{"n_layer": 12, "head_dim": 32, "d_mlp": 512, "norm": "layernorm", "rope_base": 10000.0, "bias": "all", "tie_embeddings": true, "init_std_o": 0.063, "init_std_up": 0.0726, "lr_mult_qkv": 0.5, "beta1": 0.95, "warmup_steps": 200, "decay_shape": "pow", "seq_len": 1024}
Each number is 500 + 50 x the weight over the matrix's rms, rounded and kept within 0 to 999. Layers, rows and columns count from 0. Numbers have three digits each.

# up: layer 4 MLP up, 512x128, rms 0.0727, rows 103-155, columns 0-127
# down: layer 4 MLP down (transposed), 512x128, rms 0.0729, rows 103-154, columns 0-127
up103:542437471456456452516501402446525533510528465441481511529549480475475574372550473461476512476487494495525492486495540434567485528607509530465481535453500475448475480446474525487557563553460516499458503543512544520543465538546629537531521496529578424590523560498480554522495495494509433472444553438544511608446472456459490469450606463489584504385551487471392437496487536515580482514433
down103:481494500545520518495517508558517550502565475501512501480472508391447454577365466523499523495523472488536464549493464493539525442486526600526526383532500496464534529499506508553481486403496492570475402464450391550442447451450562568469541517493497521490512479540522500429511519550495531536525536503603412463578559505607524514479520456531348512512538538447534498492449503478427478445543
up104:537529458525490407483473467551468597448566485513483543432437479538450547478537541429518561533507542458583490500485501544465380482485578476521415542465480490501477536466476526524566462591414520494504524423511457445513572503467374386397401446552482562494510545492460579462522492434509497515461429543451476528458429513544581548627501537497464510506540510503466489576537525419506469508475
down104:533450446324526499392495524401497459502541458511503483578492523552483514529543548566431520476400457444452484531462458529535599483496474525502506475536499514523490447543501523503479531467596484590529458574497516483587457559495456510554499559534508487571560530450496441549379601560479501550496554485453491446512578437496446523472509526502507509491553588521480512551498399478439507488532
up105:447483512489569587463552461526500516475529502429544568514440511498513538494562503430588477441525599574534468492352498490463563587519481461586534466533458546491475487620461476521560469513564481575425545407522423430466530566513496532511556460440414534551438581470532524527495467415558542558569506471539490474553404414589421455495508434525530520467484489451453503500441421505544523607429
down105:512576459537520513521402560486520549522465485559515524415356503519477487511473504573453585490460449492416510511467509545470519509534452489472489574484489405609529470432516461480425530548478475497524461387446545575383505553544501532486523481480583502432463459466499394471472496484563534506509511557520535518515545453453571576610483524512522524514544484503522463561533566501553526405480
up106:416525513394549466501512569432538494468423522472555538522550555547547562469493475452470480578525570538414436511482441536481565529532450470600522472522572484517474417515545507549550446461435533535449454509540576550396480479465526400437440496546518451423478426481515520523558583525519462516487472591449467452534482564457485489559507574444524484518539544430502489493493525468447372578493
down106:449450504520504546500589552567583413501535554581515404502373461420533456444544453604424546431462466500492465492464552518477405452519527486530530513473478527494430595503562474417493482535574483492464505462512470477573468494502466511477477491464514485573436538520498507481536482455519553449486642450563410602459466539543510437417529539633455433457553436526520508493542449548517531478452
up107:569531486499475580502579488538525537574458504467492519509438441498479486479447573492466544522551494434564559431497576493516580402469481503415455506388470484532493427520415618530442516485478464464520549543502500435483486555519566565470584398491432457540426452509482458553483511559522466561627478471577579498538546549484535489566448532586516472480438519462547444544579474499522488506429
down107:414495478437457457591439548602562536472512503515515513407572518493499553438507508471484492514515553496523504483541473512539413521532547449523573453450482543591471486459605549458514526447502604570457451495417447387402571498534405431493510507549518524429459537466500512462487475624552534492483534503447410513449527563475465528522526565449519522540422539571465511489417538481595470481474
up108:559386515571511519551525530560629493515488492514397568571469574514508469540484504505505516608475438434493429476453522486465463572498594482562446383409512550467523411521493460643439566434515461558529529511464462502439550450458460496504483542355527489397520500453517474464509422574491478599520566514424503571484539548490472433511439564499520481508512510425561562495449411527499564596565
down108:458658508530556462438533589494515386461505519512432569467503506493459583406451596393476543461587544490481507487432478518540409531541526505524586521502520484529520494557438609576490506503472417457574525499565501433460504445591499547524623477493527469549491387532496561484458567481466502443455519443554544529426412558474492468481519536430435514482443506496447550558559482461591462471468
up109:478541484449539529456442419602626480521505467472553527508510479487593500444407543421557448512538449464491447472457492500470465499491571500482535511547563506507514447494560479469361472478489534413450391466449583531569536479470504591530404438493506495575434430515467586496435490488490611492453452601504522511533459449450507536540466536508434477525532517546541549552493554532419382455549
down109:561502557518467502454445501491457482503485535544521564500537466528392400453509551507512448521490548486405490458548516441540477544505464401535483558573542537545438622432502488456551585504572524488539563512463487529517570493427557499525503517510504507446594505340525472582515462477515462500507529494556444575510570565530473564436511471465507490445431455497536408487511490402543520521441
up110:467489547477568496498522451535525539423532495534590481527547459519506573510450496546580448438452425373573502452426458509431534461525565483495522388541433530476522479532537541521530534443476552478496496428492431574551512519520459536483587420535442431498454561460478477544514491529513517569469584523545450506540397455539480477623490538440537429505486464506514557479540517585491474587569
down110:488520448418427534480508568422501447515543522575511482443468530490505543508579521514480597482429454558516498552538544513548477479555418503504487597511445577404539566405496470525567493589586520490429494592472529529584551452590481485463550497440497547579500502444542439503491480569488490507487482417470473535514518506501565483455367470520475496455462545545586423551493480495478458431451
up111:515517479462510519540491473454534513426572583533601483555574453482536478475517571504469557430507571483524372520514524456365479503471510470426602525456546517513515542511503495548553601561446482520552403420406385417571526578495499459485488462633489558533495485505391462457567543473519518569568491502449495522491465586538509423508570499544545475447443497480464441621532426517525534488385
down111:547504475537455491439514530463539488455519380481420468464541469506450587576513570457571585585426572409447640453562571402546482530455537406481456531465554516475450486508599590502444550462551494567571482541474525537441519417444473449541466555438510494535431431433471571458532419532460489500446541524587561526442417458570589470477486505485521573491475464429512577443475573445508591481476
up112:524472563417511610491549511493520476526497422462551514509451490580476543511527469469462454525437505465562493481449559445511470510426460415555532547471534534480589451548406466509541556382385457541475511532446526463478477590518529522528557409578595516466512547558512451514494493544432513493489551514479475574469521564459522493440555528503551536482569426633418469478473450508533456519465
down112:518507474562440532450509520498566502592433450536519465517507533547567578515504558427552525480470452495439522538579472502502497577513495521495475481407455526482491523406650473501534403561517490482413435505446512541538560375513504441435519569545551577536460550572517518503465532518571485480464515441504477449533442422554430444518496448507372565405472494479502540489469540519516504546535
up113:519507422500577531581475469471530584562483504583535506483517499511529459523469461486518544460487561478433457487526472562457584513523458439498464469420484527478539432507494478505541527518447545538538433380501493587429584433418483484471537498422416573432451553550574494528464449510498436492475441504521398563514455544530435494493490551414494551522502522522514449434515448563499513460514
down113:462538514535484458485431476500465464447575404465531483582488479446531568512517498472455548476509425539465479589540483571528503449488493541534494497454399515490534566529571473468394416555547435617506502532474505571514508452540527561517461538446555420510494538477421489528510483479539493407525546450520479441500547485447551515581474592548417580464444564400472574526549544450508565466521
up114:587518525476488549531593498505578510461494514561529350514417537462563498497540580459552544501450539414472414495460549527490529519477530432481565453454579435566483529458485508543559555511471492480456461478419496488543536552485487475535490424424473612539518426552549549540470492420538517475474447508453566442554532510578454446542556518526592534504420521435467442455468524454488500497475
down114:560562432493525511450424463558615548443660410430501579492559485524489418491441495399503580510476487454481602457445484550449439545543520510380552485531626526517575530508475503533541515511413538581631525493575557525511515484464548439428468515457481549476403488393530392510541487495533488502552446514447496447523515563436538490488514529526536479491592455476483429408451481541492474569533
up115:433515569546467442488500485492577579507504447466442603524517492426544504498553495516461475409518506564503441464526499463456455489545573562544496517406486495518515571452457407509531470506428567466580627444517437512458414488542491477479512569477488514558490450424506553515479456503455514455445539546498513541498417511456544473504628546550423464486481564439499497577500524517579448517499
down115:521470503479504561521498499492444491541525532561422437475474491585498530617471481458476502483402546521486475475481508490603542440534599456495378505471596448459399571466470485509518461476558446438483464581528543528548529474586519516439455500590467530479440416527465494486527529565513534565473498595437516517531498436481447500521417476551575482410472516543464520550470468520519511466498
up116:420552504577505485435521512469510502549486523381435535482573500439496432476525543567479399517533382514455502593433463468452494504563479501414453421501560534572427556470430604493468551386509533526551455425517521424478521519521428446496492468523503441535521450449605530524513498572528502465498522500433466569513469522496509425420550523499534581475517494461586559479469493446560521531542
down116:488520492403556549491481460519422527486485566510480504535343482417536557562507461442600503475478471470516457557467544488503533471518573452606510462484432486523568522466503440575463441431420594467494445483454410472471471498460519497580486532487468569499494536476497577523508513538481475448512485531528500526464555479437471517504560468519557560488419470511557495555524531619504485505436
up117:597490587376495526411609422574475475488433457522425438474498576496529511562450425517463550448421444602432519481564583548536510513447430535600552550546498504512477466433454473544459474445532434512534559509537579466574382437416510541521529478425457493390575471556535578523569446450513476488480565504491423515554454475497481429561608600511435473432519494530493544493480445610442529436443
down117:463384454455532414558439509565537660515469539500503454523470500503504431551594563525529435441379530530383578603562527603462474514451497478514486431454559392499505543488547537521442431510569533481508483498428542512483546390483474538549514524432484520533446519513533534460524654592474459424495493521452515525501520490472429552599485500434493543434620569514527437497542485491390470421446
up118:509480412526400490558480509568482585442493406470491515582525529450385539462493539458547620501424515526555505533439473499531489488540583579477525580539480474533556489547492515513415469399487460499558526522551505473527510517466554466531478595427493431449541525560451517437470481535470520522606436456409548489563519543530516412463567448450476603453386431493533532493445465467423441496504
down118:454474505453420501558535499547486425418473485483521542520463466629524457488454419520485527556499511499462485571544496497449387427468437549550448497556562505357499543536562518486506487516528479512520587546484407554567521520581522510477685534480489496537596482541457533498414515459403435465454492423539539603472450506498506509506516537582550486535482479391515462361484556505458493452449
up119:490565555439516451482522474508519524537425497350473445484527468526557458492503507464492557424421470469542544478498583446488465605496517515499575530561573558401563537605514577405422483455439427487441553504488469459549495477572477432471424502466493599498506441566581492442494519480432487481611510536478611496508538510445490511519415553488526508413522489530513462560435606489505545487517
down119:437438491562388549415458519519500467468521444565473550505549520494555402488363521518490532444464537485473444531423453520466529488580503463512445546503427551512442542427502543554509455584594483523509496553580552486410490494480569521561455489505501446558478521474514513519468453425495527536462580444478593556522538445474504542473479453579515547578397505434518457480567382441467477542547
up120:444475517419508506493524458455560471528502562498456591512450550470500529456522590444455404540475518466524521480527526511368472575543532441496521478478527518526609465473533572525521541541475346512507456542521535465522429446373464615525494446573491478500465459449528597517500465533484483469487574520472448505537533510460507478539559458420389501573528514561560512458499558428489566504506
down120:516490487573498460464453506410405553582516496446516466501451560502550479540505459415522481521410517567400384509466511477571509409446451494443479533465532441608495593536480480460574531586509670495485523491477485506538493565563520529445597574601513482500533485596469391469468501477470447485554495494412450496438422492446529531455502524586534515513470502384477481533564492512505539484558
up121:516544499456488432468496512530470489426561472437389563562603467449547486588518490506445442578518570521537463530457525527548531533510502545468465526514447446570443475507535574452519448532464461494505516505541449558613482533404549469472482420533423482496481524479469467365511480544475508522657499486547470475488456410504448543565458563564538512477492487491472499519550486500402495495476
down121:527442531516476490574459486487578506589531509502501508573407442481459545470490509481587612450460527411457418445487455497472460554491481498485628456512527528572506481476520467498494509487516529525457532487439589497541487574672483472514536527508562483507482440564467563515554523509477435448425530408445438503470514554493555499463451453459480614501484507500518530422459511539478436574486
up122:487544501501583447501554495547478498487498537493453486524620495530524511458411485484560457485445479477395468509589468510543484519534481568528539469522495485569494480525512512438444592506497548486490466453444478492537526450538527462470527539547524518581493508517550480468407398542454448605546593554476403538477535473422525512568440508578526460452539392536498523498444499509519513529439
down122:552463549507394496527480497471525458475484455517525574430439480498601530519526497467558482603464464517613544517545538454424499471513550500519487629516450564472558517511525498495591478533542384425506525508506447517466444528397490465443421414430472550457462509408486481443563526523550453473450436496474585420485449521509567535481527471505480580460476558476522550419554596500507476534538
up123:517488438381431440515509547457543534496509507515459390492502540551528564481368472545611534517466568441501550547482587503523483481503549525531464472578499510558562533480411440541397497429519511479476487396571484530582398471540497507480426539477495447514480468439531566524563481444527528442587529528497495471611517568564413468548440502413529438533508493370464577515432540587438483596541
down123:439440466463468450428437460480482489506515607451553428453426398556447550559540557436510510423564493461490561525562454447512477518515470536492650594558420472571482484407473515578394554503471406544496494442504539512540501530446501412547592535631530463515516518452534530520538565424396505594527496531531609601402506435492560428452569438460515501472479514517475517550482605449518536491507
up124:476485488501465476501458550565507516500495432485594577516525395598462550545550536511458537423463468465485413505581446474413533473482548571446559445541546481505540541539475388455549540526449558449564453483616471411588533477555451546475414413535436497502452528560517451436568477485617517600463510468399504594494460546426603561439613398434498552517485567453462467572588509462523374467497
down124:539472442484460469476662550381457609529478468465473471549443502447515447488536474497478482598486483474384516516409544558454409566518528447486472527489522574487471521482407455479509538547583540479543533572470435510476429398509527525560538508488554483509485431464548515508521538496440475513476555429491533539466627502492402522520487594490640582483490534481556494534555451525451491509517
up125:505447481506503546437576495426506507414511486468474489491491461536515483488510490450506497579476434529398518513522573531509502638504490544434475540593587480577450552444435523452532581448442477506338512471545600471456607568475539424548556517509505481455495476508481523465526552565539448495509457566492447558460455475531435498500479595450556560485548479519502550467465487571506475495557
down125:482512501477540519514453557502405460446551503488423451527533556499484469576522483542498479531536447483546509600465476480507531506519566478576493436468501511453477512435502421572506488501562480380622479485503528582478536511541435591485440451436505421524522468464600508529537544564451467499461511462517522506471553474551520479560418444566524448562419492493511442488659473490436447445489
up126:508480489540453553499432470487506458497501584469511466475534535542535508527481525503518581513454512491427572553468486521434465455434468485490586504527494484482458606497459447422510536481474459459477480528415480536427473458444555464464476484536481477567532520609447540563549471480472495450541458564510445646536538483434521491389540567485514415538480457565458528506552521521485551601591
down126:534466470506486583488462508480558553554474476468450470490497363498431499466488588512590567473572445544473538545499518390399555484432538420490528500531462539472511466493537495503542532529503492540481425473608466476536507538451623501485513484480432508454491480559500405518524508525564374534456434508462562513503545476492504469588477481510530438521445576538454537534441414392517591537559
up127:519485514529545487485477510443491428523484545524559546502539510560505485388595508499502389571485415491560391491556505449593424519466515422524486580507578494410466509509454540627450453378481540504423488522589385490543537513581424450551502489522482471547470465444466499455554460623504521524494578444454523485523411523505584470396493527568541490524540509493546478490523529461494460528509
down127:451587459484439480498501521536483531445438429514483487507516452434540455570433431576551525450519501475422584440523522530518482511495531502425545512436465469600482467539443496435559449587488471533572493436524587415508458510522461578391478526511482568555518580538418582607537550418515512501545480589530455507533513482474472474514482543514452475501521528566398559443534530493494605534467
up128:469572568498536513483470531519525479488476516547548495568476462491514485514521486536443515427437570519492493514556467561466489457425611500471521519424522513412415582440467504594416548548551451523438514461430518490514429402447470514557503533489386441546557538477528483523387533541492358474470419481460498564467422498465485518458458498523583580462488438503499533489454554520501524446537
down128:420492547561496609507452490533394500562444431554513511437529538527607473516468513492543474456529551544542504463420462468413481505541534496501589475503456365453509544484539568487367506487488472498614584536468441576465453522442564420459459577475473466483479490476456466538523404581531470491541482552573517560487507515526422471447500534554469509605464360490541552455452523511512594472494
up129:473515427453607505432474595521534441571431498562563530457483381553471516458527450463529477536507483423474522477554468415527432553499487451449510458461509474574485496565507418486481476450518561422524470461516455497595507584550450443580529496510356505459450476503450522520490477535457435569517535630549513532522517513515515405504563470542472507500510538509500426547481503546500560561495
down129:549537486484368519573450498464507532488436467541530436500451458456471518483637511525530573493455526476508518474506590508510570511518456496433445500585531445494557422452459501545490554559504543578545530509488471500485446522457415584455487485540427532484531467585494559490581517505476425503374457416449531443471490524512507528603426505450490497453644539563478512439410502502510573483478
up130:473538562570487612441482442605417559420394474530553472408509403454554582547554505525500497556465521509431436616525558503574521532543468486511501447530480530533477526558539408499591380502526438482488463551508474508438580561425461523505522479551467515504514496508566484522470401513477502512434511497527463583458470463534521382491464475548518526502453609404511507421435514510526464478500
down130:537543485587585450487472496498529466525427534405529590486522428536545437497552520532450401465529519437591411513520451499505548484494391547515463469481462550503427492513434502557499537512463457528490473592592487528476492463550452454568448473564593506482521418491573496527486477534567556567547511542561445439458490462567503566446536457510521529485479530529504459505507497496544422321456
up131:468498476445436466447496400539501517551478554504497508482616532550505473532492488494478465405559544524456507506447515506604449557540487494539501483549469542513497520493558526494504543501503491512509539547534455524492459496504564503507484512469447525534536495488510438515435568512514431476519443508477547498528517393462508401580467415626616451519435458457517516476555486541549473491519
down131:495507517542507538573554602434468422478451478491427578508449415564542443502544542522571520510511467520525520376538523485416479522458486534519513488416548469529511489461462508519532570478527551468498438568516538494411533497610491483509501487509460528498528451503379569517502501518462460553545579516507449453472517606468541485493468455438472510503517446485411481518494506545496472457494
up132:553513503616474511516407406586444487490452606504555402495490450455432413567518469490434460494464496535489487479523547480495543518535504548482587523496523604482442573485580384523400480454501428577564461514531421388563503502538514530533461491451509525560596531563473534493520363532443514479600543590531468503439433409472541512495516511533502502475545513502427407458455498622517429544525
down132:560544467466494457510480440527489523467551469557462520537502474500463521651451545537467496512578566526434531544455436599599551522592574467553470512496529509588419497415580479575513513442399598470455490447446501579462467531509523451413487517608446494430499625456649475419510463441500468475472507506499532477568459432614480417463584423586472462543462516499500487435374523540516518578483
up133:470495492565532526531517511490529474469461478475492465535493590482427481471495501452525471496552477488549514511568493516560511520539589454444445477554562508472535444413478406478448473385499504552583530476513484511454517455557475491641504436514435629453553566431504479503519523568452538517345450480446561551520481500490448495526589528470468529477506387562509388380567508506518469381545
down133:545490506511410540475473590450616512386535562612437508545455471551543552525412477558490477500456496553509517488543550569411568455478448479467523525598507519558482524428507554478526456511487422464421577567512517432529449558515431480532468561430571474472523459523531578508450475609503506527529403530516505505366454495440527503468511596487489455451582480484490540484513546435516537490485
up134:492538466443452502524478514556472535455554561461411470417517511446519566517636503517435519565493438494545500457502505462511521425430551577422595487565453568409498411536536491454443584498481423466481548504487553468525436534474516487488500516425545438499529509469530527479515458536522477515465522555583511476520521436532531475498475489525468501553534551436461502406600560454548475411479
down134:618456514405508444525523474471522537554430518526541548495485495504527477452473581480435486516526497544494463534502530505484456517532553467555480540429526522462473537463490508523448473517546471509532558446522538461522455473564512530494502458537507390432482459447501364506487463564530493565519557530418600526428453445539547489571597415506472461580506490484514488511535509433440565487520
up135:500490418544476463508533492536471540499449443474518493487460591461579482454540491529470468564541574417471535524535587499517521452544533473633539450492426494462546555576548481485493403486490530449564616506484497492487573475466533518519453450474495423543522548471556568443409451513446479506479457538452389619370539496536432567423489507431512492508534554472497515486532537493546505425544
down135:433499416451592525522513545400522506491516467568546493475524495527446545473522569506504590545403612446514400540510451537525472527469486499533448358449497546454579540459470382436552481590572612521437511520538458541474508498506445500581483422531592568509499551479496529506465437463575529605523507522528476496448516502441445494527541441500491459518464584682402480438458516494567424532458
up136:543546458434487419519492583457541580450504471497463522533465529532518451458475430521524469442424542512514497527496492528444527394535509426481486527535490455473492513545525515517459507578523519483534589454573556562486487513547548538486457578469473461514525680496584502429576519473550513556499496533487537467536404420486521540415551483537488485383387418472494452530495507513473455484438
down136:539573547474539476534438474427499480585471411494504528460538486466530463542512359555473475532459543557483465475544502448522507444544546541519496445522550505542508508447500421573561495469452596431485449555494569515467506509517508525487519507516587554450531458533541500500451417456454542572431479428488501530503518524532506570535478507477502600543495481484446587544510523460503476512521
up137:511625506500500486490483486484456518475529473568431497565508508473428621413508555435412481500484479447514435466521515462571493525532478516420481519478481500578573496505444465625541469484519518460445560534367341497482565571454555492494469502455467457495585405517537499511529592445588483502442451424543470539397476573474448506419492519521536510580485444502528482543487557515488515527507
down137:504416554462464546509489550555517423538457529483440439583419474583531534538505454434538536493593547554501466591464517474487488452506465561550465517545529427553481509487508600489495490538463453521512427513363539531531449473416551460500470563396499523483515564523510559476475469536501469546552501457490493553547529484542478500603446537541420476509403573482453573547559479494518527433420
up138:533684439591469495514502415539488445430394491462475507377524462490493552391547421520590541649573503420491425541523544519521430553474497510571441438519464517598472513578480565468514411450454501504448530473538517443512523438610530456516485466489456493514549413484492560473570485496460500478476556422555398518422590465469478453451521533534639470446522530451490529503550600550453507493476
down138:416548445496500477472523486436462525522388476530486474486546560456475577537534464464423513527541448523426605497558409456472428553688433553398533462490419564515500467556456520394511505534500529511513480533543364508406521521573429528508500528571540588573554510430573563494356586556583545557444627575495451532440505447414507506494464472504529492504526454501409634502504465469408376486469
up139:497542483400489452563486526481453457548433438483450516525566630627431529549571488431596478482421419444537532477496481483505446549605497520520504445553523439466457421490491506534490490406455481518483475502477515524462458518512370499432557525600514408483407477508647499523535454618553521467605534500497467594503583498476457590538482550472443470516535450571536314432510467507458487467537
down139:402432388436570544553519491418576464492506463440511495583498494482518502526437538533479568487395592481501466498524467475459503463507530617460540438534421507490473416573476613520470463516439467428539401459470454519593454433645551501492454473515543487589474552510492482483502474541536502456569593394495457464504495568493532499573437426679513427483462620517496443513482566516568448526571
up140:505514529479502508492464469486490584462430461544401479618464441529523469454513578565511507504565508458551367533546412480530475396521478464532496419617577623505471564566479468565509495504496512493389413530511590495465518500504473508600489438517484461427533473552410547568579484432508592417556488489525473570450416470506509460562492472463466492416480523547491497389455560529535459544452
down140:536540523554489572528462501512536499481353435496489612500478416465446557474496455486572491465484541569567443395496608468600532477581448590456502484529501546587580494500499448499398548461497545524594454478497531514449480539563446446555442477522461645576505472579586542467482469582452517538516511597406451558379458467445439549428412415474468421426613529429445481583469501463512461470476
up141:521519555430640494423514512493428587574507571445488511472503555482493439614433566439481530499495474532479540471455480526472431563490588516498506406479400522523458571502482541514470560520529465441466590523482479440480457499572441481527409419436512567513511397539464558539514427444598506529469554644495498547509438507633431434412444446508474519474525534616466511404498549489473497511469
down141:578569542612416519458501448553585468507510511541452467567556528525330536484477448442488471521510459398505474444493503467565518507436589482460456496479596461444505509582530433564572548455520381412410475469632552552500511511462474479450474520593551512420574557465457512536516548412519461574488442577475482453446470514477536580502519535506481572534556485469464635480465405577446473446587
up142:546503457500477500479505495561537560560474509478481531542544537507525384565509416527520492460507473499525445519501455448559520491505581616481569523493451534414521487457530614490459532548558457464489457469463498527472526520393568522527440436543506445535507594526448515455439419470548483562492483539488391450465496567430496476571480563497496486587438544427528439533579448565524463519477
down142:500517471478529482497518476467502468442466560607475469494463420495488465398524487458526501519599560505439569442498503509474485557452470471496420466509567458537571454573491486592578563480416564540547463451535542477451655527552511458503558523488526467473505378451537484535518516545478491558527544420411588539586463526546483483487450426494519438461596431513504482463455530457483477567479
up143:437454539442461511438480570466555511431567485555547433507413546508493404411491456471529530563510502523448432501488495516465394476516482459489529577481402517466513549546492570533409550524522502519516588537473566371412462490453513473456543594483431467538404529521506507559484537504562583571540457510566590444522496477570511444464522554494495489459451470571520482543551568428558451439489
down143:571509520514495410534499505513528369518472534520557543488564441585625581405545376439475547521489432566493479540492470469517534614513536527406551522441476480516555463508518485512491470512527448453521549468484546517516596446544467448565558474504383462522446542522467453452552422549454469526467536536463414483486542507481559419492395461575480519532555518544503413442505543545497510517470
up144:518536500432512518546495447388524483504500486556481555483525507484433425540447405537495416475482501550488473539394497484495517542488601516413593591565481474566486571414533485497560562488497494504587566481535400523456466501503513485478440523546480453526478553538424548424535534376452460453369459600557578423452588482498505486519515597553556522461532426495510537471505505539464529536474
down144:510521530525538482480467537460462517539459532526491468435512660474459406511491476529445460480479479549497539510534499588586477543477512461518572455507506463493386538578441476552582528514506547473441523471477491484503440413578443554449471487495505509533544475517504450551504505571533530542535523418491456476455591531472406477487427538476510505474493507599442406602501535551576458452567
up145:511519453452543484436535529435630488490513525513482464571469502469507355510428478521506503492465453521546511459518455503524568514484558569473495542475493515416485536380470591614471484491494482436521522472479469539460495523471526493511520540565465521535541551519501441484487425531554510497534470490527503522501551490532421484584558441464471465480427519535444517517438497509521531452544
down145:481510628488466402543404430531473515529485508462577598482543445527488549472503482442458539501526495518493512499468600412433550507554436501561503548559406446516512488525510459460467498618457535491493447468540541500506516458513532495569494574425465494495503566440515558504546413547568562516537504493469472508552489489516520533470469523411554529485507456445547458492453465509414562485449
up146:425535517424556446435601560500523504505541530535441540476598471459583495558525441511513434522497489582487388561479458520473568585554488506436486499564544526468536570450418499420495543508561486461637476587528532502509484566504498511563438507502497460487474404504539504460473544530537440411434458439483563574476494479419376497514543474518380475447443521506635404529540459422513456421506
down146:464481545468469533404407497508543457534535460519464435464523561379541498518530507517483547489561545500445505453596534456454451433520470505580477470420381508514440515500581475547523490495500629529486572541564537406472411552566539523438531532602457455528472567459476481544484519524481529500548572491431570499585513541565492472479531487404494555465503532385439515504487535516429461557475
up147:583520525491433448513473533498461527524495568501473419504536465460456502520467497525544498522448605459510420517495544434494485606456470548361554508467452540468477508578470499475584541528490457540539504486544502401555474409388535497484437585466482521507555588409573526575523439489454533563482499519468549500576507493580499467400441471598439438535555406437546392482562495458539572508474
down147:465493441528490550513512515539454497479544473507414555526537460525472577501506532511521467488533453538441564592494434522537532453500499446534516489484410423475413552472584474512562439492488480575550515489434481539567463568534459579510568463564538401423479475431492456495477524438463488540500436503426454579424572523407510489531575439492537507443475526441518541507592558524484474569420
up148:480453500522524472622497432532464511527505522534495497461495513494618512459607552481520447439495441402599520389481546454422555524540438554501531525506457462604467517545512510628464533572495514365426527429508440375444472506495484435517546412594488478460458493452464479506511573581516523568503503523495492582404530503445451532498432637549633474417547563401484448532454519460468537511511
down148:587503453462527439435466511400511510449508491485483494531546499496507419567490500596459469496499508399487493517576448572551366553503457435413529549464397566460502473572516625459524457489616529577521503572466399550552469492444422536476561462539469488603515512501526472536510545512557544458474553541545462514665523577465512430455477493516502500474485471584594477458448460438555551511478
up149:463553496482479535469459538471470540425501486522525428467414523529555522627616509492560530620494516443528535433491564547541438511442536382505484541475486485521523495560502586498377506483397574431440523461509513528589462497480491480482530518566497542449518481522540415497497556479414460529514459456490503614522477596477533503575567573467582511498489500536435407472529459514441468478359
down149:535628475462528550593535454533557529525442535534529488542424450524557566494420482587475424479531564516461470428512472423484450502491486528523493440519450436504444584487551450600616414439448500548545540487493521514505562486517588439476543457473506464447498568471477581498514468488457433501520515547492473402600566497549410423500454422445509497455562542577448490533440490545485481468560
up150:496462586415593476514490449437598486565662524550476517560524417524533538458472570526424465481510486504487563490581504474485482501432464435542504453437454529437485559482469457524488520574478514537474441457424543539474442445500481444469483562502518497522621484447481581567468492611451496486484481494511545568406545534531548496568430475525499439514534438510478484520551515469491435513450
down150:461482433470475551513537473523493517410520460481476515518485587552598553510422400471577491569469493463530488491441401488516454478484521501474488566528475495467428441505510508495534445526431500526481496492572427446497554520493483547433472537423431491551522462531510512425526484431464524519463533565500468521586536502471469502459535473409481525461481538444545511456441539547513586501619
up151:502558530415475503466457488586581533479548511435524459416526535442461376475524432492463452427485438558485493548461560448529489511467489486570421486470495544528440484584502467459523424544490471476474528530475471576587506465567572483575485482405449502435448565516553532563474513556444491528497533493561498529534578539457468458555550536451492561432405617500447490417472521539549500495570
down151:592479402555430490511477425449461395538498482468362537575537527427459433455574596493575485547461458502551496420598518423452520517537496450458539447453585553602538496475610420484459544475542645439498486466467515469474490554423413425490463412612404502521539565495474446405451494525556456471505509472550474478525446509476570510479563535508414562551464475455516588533508568572494531510572
up152:498530421472568454533497482523645578497491430536465409532450506488524480612428524374502452371517493486460544496523526507500558647497505513431478469622508422514456392533551522461411439503448514477496555474488474492572497535524445522512489488555500471496526426565521505568519423515531455542544552476468519549559535555538515563519393481539367479398574506552439524483481611507470487404455
down152:528484591447453519506471427436480531428459483608515547496577520555430508459545543554479483553493497470555459474491571500477495522554533463448573466350500484429408535500420463403418468503496531576438626455535578549450469534581560415667435515498477460503539536476526527406539509589420402475573441473563536473482527506504466461438573528531502522474457489444488456441541491489530565527524
up153:447550515475520423515521527511514514432448508445585482553481495465492471404463516491532524551545541355414510561438554530519406518459537603493482496547489437413445492491535575490450489523487445501441546559519477512464537499464617534374432513391492539490469499471499550412530427570487466489481526532524534459483493580488485517530446459494498525479461480515544542458494476637491486567531
down153:558495572480467490477527499495524521547514472544436469624454549533442559518558426521467495463465434543546445600537482455609542465551469507462548407493545574512496503564548542435480418492566458465541443471483449515435519551446382546584500522529519475467500527553533479587511541494522506593467468509440486534441389433455540548556463477468509483444468527508455461545487476410596483423428
up154:451536572518529446503539553458425500419597518524512539538481486504559471541559529486453460510478577523454501526428558424513557619525454558452468497448565534522395495497559606517470432426504422576562457553498590490478421520495420491535492455494483441573587474518508466511514450549502504402480466487518479523465440502549436466495469558530426478472460518540527498577498534611435491523570
down154:516473500523430556606546467514452573576425520486509545579528520497472419470422449502410470570498570573431457463516622427507516569509465487477498458426420512474510510479530513427508419475485500520516511479467532543453556508475488550556520520564570445422508502413509505502648524576448431489498571454476500455433525506555575511526380531520585510551491419462443497515430421510491510490503
up155:432535475523456544486455472471586553623605530533466446494395470422540519558509520433416578468528472423417532479496476451508471452432559434579537420524521536464503460525581540571520482543590380488490513491552570464524428526502445651494450477497455416444559534507495444600441454532575499460469459549451434438518510491551482511560399564487600471515529453521504531419557528517426547479475